Part of a small language model's weights: rotary positions.
Each number is 500 + 50 x the weight over its row's rms, rounded and kept within 0 to 999. Layers, rows and columns count from 0. Numbers have three digits each. The size before them is the row's rms in percent of the matrix's.

# layer 5 attention value, 128x160, rms 0.039, rows 68-127, columns 0-39
114:543442560553505461481525564514569423419469523532489511512471462528608501553461401436409444467363498559560478442567587477
104:446531419544492476482446540534435485454451525448492604561445499508543585536449465518598485537580515489521515608539561558
099:525526516519452583492413480548435540612559525528451513495591480418499559589491540486482458475511537481568447519524486414
111:455436576522598441464473549375526509522542573490542495504424559438495397543515426547483550470402445474532480457448533413
106:412530557506480488402499412515582471556447483522476456471542518537588461404499545434496547547560466480419506538443507455
107:481505465576557523532497508605461466407526450446541593561518469428523543557451585431496484476466490467524474475435479505
101:461420498531539417514552640569545529591508571580467419536566467474529386367515486515419541492573387521431498505536442501
102:508528510556588441509604538488519521407528469494558452478509502487389539429488502540441487500491516430550528428480490414
102:436525520449560499533449446512497482589501456528376335497492410511471551508452590519442559390562502446536520529628397433
098:519578533453511430464573486431574521437527496498539588485558440531524467525559527513484573487534476582465456504403522394
097:483583475571564536510474509499546563518431494540511476542420526560541548529556481468511561578470547467482530545422405471
107:535494448514537478480555502596531399501525506555550472407546412472511421531557496493571438544587432548511524469545414371
109:610488581511550541537485532492497523570477406463494540533501514595495556354549542479384509584512502419441553549422413500
105:544498530406475557537414510520462430465523499486479543539464465560618488566517501481524469592461455592465528543581401546
099:439515519418429482461507491461535446506465570539465518585464539474369546604522483554467465445478512435528481466520489495
095:615459493410361534511405615526456541565492504528466550532473469513546454492580508595529514518576457481476529437598538538
094:540475427493545535458480438423492520530530531491493577547512459527483599544503497517454583551426502449539462570478422568
095:540539427577500474528565588588483404440514574561455443498511554552464504422525504513508450426404480429524523528571474520
098:440521441514589549521562452573507454460496540490484378503432507496477407485562548458469510423576390583396480454463512440
104:379493580523563535537473506419482457409483527555482488506471537492502479532504422506558510564462600469552447468498599552
101:392527483602460438448558493491464515479456558441461546502446536449510478570535486356473487451449571482569551498456518576
091:510517521557551540487542458451420528547486477444454539472461434642490526545526441432542451578388537458557545551487450534
097:561503421422415538534472474517439592470452461515504531539521454474585482466568524483544531495493434607536507496478607387
103:608530515536452534483464446458520483460515430470441472483535539438543566457496538522501492510510395563519454512539550433
102:571519527451471470503529501553543586409537515508577390483527486482482600647455509483431429440457487575463407523597501453
106:470533382514536591526521429510513530493487470531487584425469480441587563565561534473563440568565505518575528494463448634
108:434585495538585561500516614438472560532492480537535558563441530561456550614499502432573480495490483502440448557394505518
107:523466502505434603544514492579501514571475491488532527438509448481575458568508465495495455533539457534509480534421455425
095:584523582482421469487415474519488509443536417494488400486507503498448585422579611532552375588414471476578454548529457475
098:601525538411510585365468514490540508464561503497430499546465490469572410539466521492516527529513488536474485560491431515
098:486422488449509514497423548469541532480472564462500402437533609421401502519503527457517524431508534572566431535572494527
106:545465433495478544514372575577550576471505473500403382560484462501546481489544541471566571541505552549545417552530405550
105:440511571540565547494625455521567457506518529506465502484423459552545513433488478565422488545535499453438479435490423416
099:502485473435528598545474472446517486454516509513542582567468524476462482470584583488467481536588470433478533445500417490
118:400391453425520467448541474411514477512506532514441488478428537541466512424502494502497516417548533448488566522533445530
104:475485587484524552562544568464539535517435560526517534577443475538476442664485412375446495519461555455487502510542571491
105:420428603401458478522451432511559501552457499535540494494461439422417369529542486527552527436434538578534554490486525398
095:488550492549427576440435471515492507550492498508508456476460466512551488559524449550552481429530531439485553590585435530
110:634494561547573441475561575438520522528530503472565470486493548516470595483542471522508561471479490399435518525552503493
108:326373451473555455501561551469486443528482548579455508492508526483441380455403528411546501392492460557490477503499523547
098:525514528565444422546565457548512501514497455487389380452460479509527480467430445517524550466494509503434470506624474492
108:506485529519477465545554443473578524457530416502507524509535498564518500473481566497570518417628540463479518453490495457
101:450520476403467508518420529521440546506484555481520466577504518508599520514465430618515588547485526618439493457456540444
102:495476472522546427406493567497478513490479574540493493457538515421540521423521464434540536509515405398491481534546370538
101:545479527443454473569451468579447459554500557551469415562540498500593454447403480521546570479521468522423532513497489568
097:521576484549480461564483602569477521539553425533507515511531512536583504491547411527540454563587427419491513573474469589
105:626532521478557504567446587472548543510514526468528548479540539525544573566456498594483504570445604415459470488449590490
110:486433561568545431483524465495527416619547516475481462498578419561545446414483458474433593407481455465493542529541457497
099:530459524560603589524517494594403477480569466551453622617433496491546585467437495465509406573559450397490528493535534605
095:505531488577484540464546452504492422444520522579445528472479505545558573458526466492503435434506545460585469519470476448
096:468433424535550568418510514517616556459445579494546426542442496436478498449528470510533500514460466472496569467523569461
095:482504550506559525458544534552490488492542575510488531471431470580479489554439423461435534457441603529513562421494492451
106:400460530431524556435483389495490510547486528404614578514562541457518524512538533631578429452493470554614528528556562468
097:394545626439431572431499508466457503481445496481478437497520566457450462450544524576535545551482484548462485464560534513
107:479457591486452521539481559415500527637514516462418461409506435504494478488514543581471514553578443420466520487444548507
098:570519415463417447567471392525482495522513464566522503555481411467491466443493455378586455488460569570602602491502502545
100:484498535469464579509544471483498417490441543516460453569514429618560483511440517556505502458530575450557518556550479456
124:423442579465496532529474536510542511469507508561444421459508550543505392482459398587530548512551450458432511437482448456
107:603496467487401490501490446414478558534482554557535542517541587458441634533547479513536439405496409500580523550503523494
099:560570402389502537479503507485428460429516499465526479463500597573529416520546353430538482575503495462428505619532518458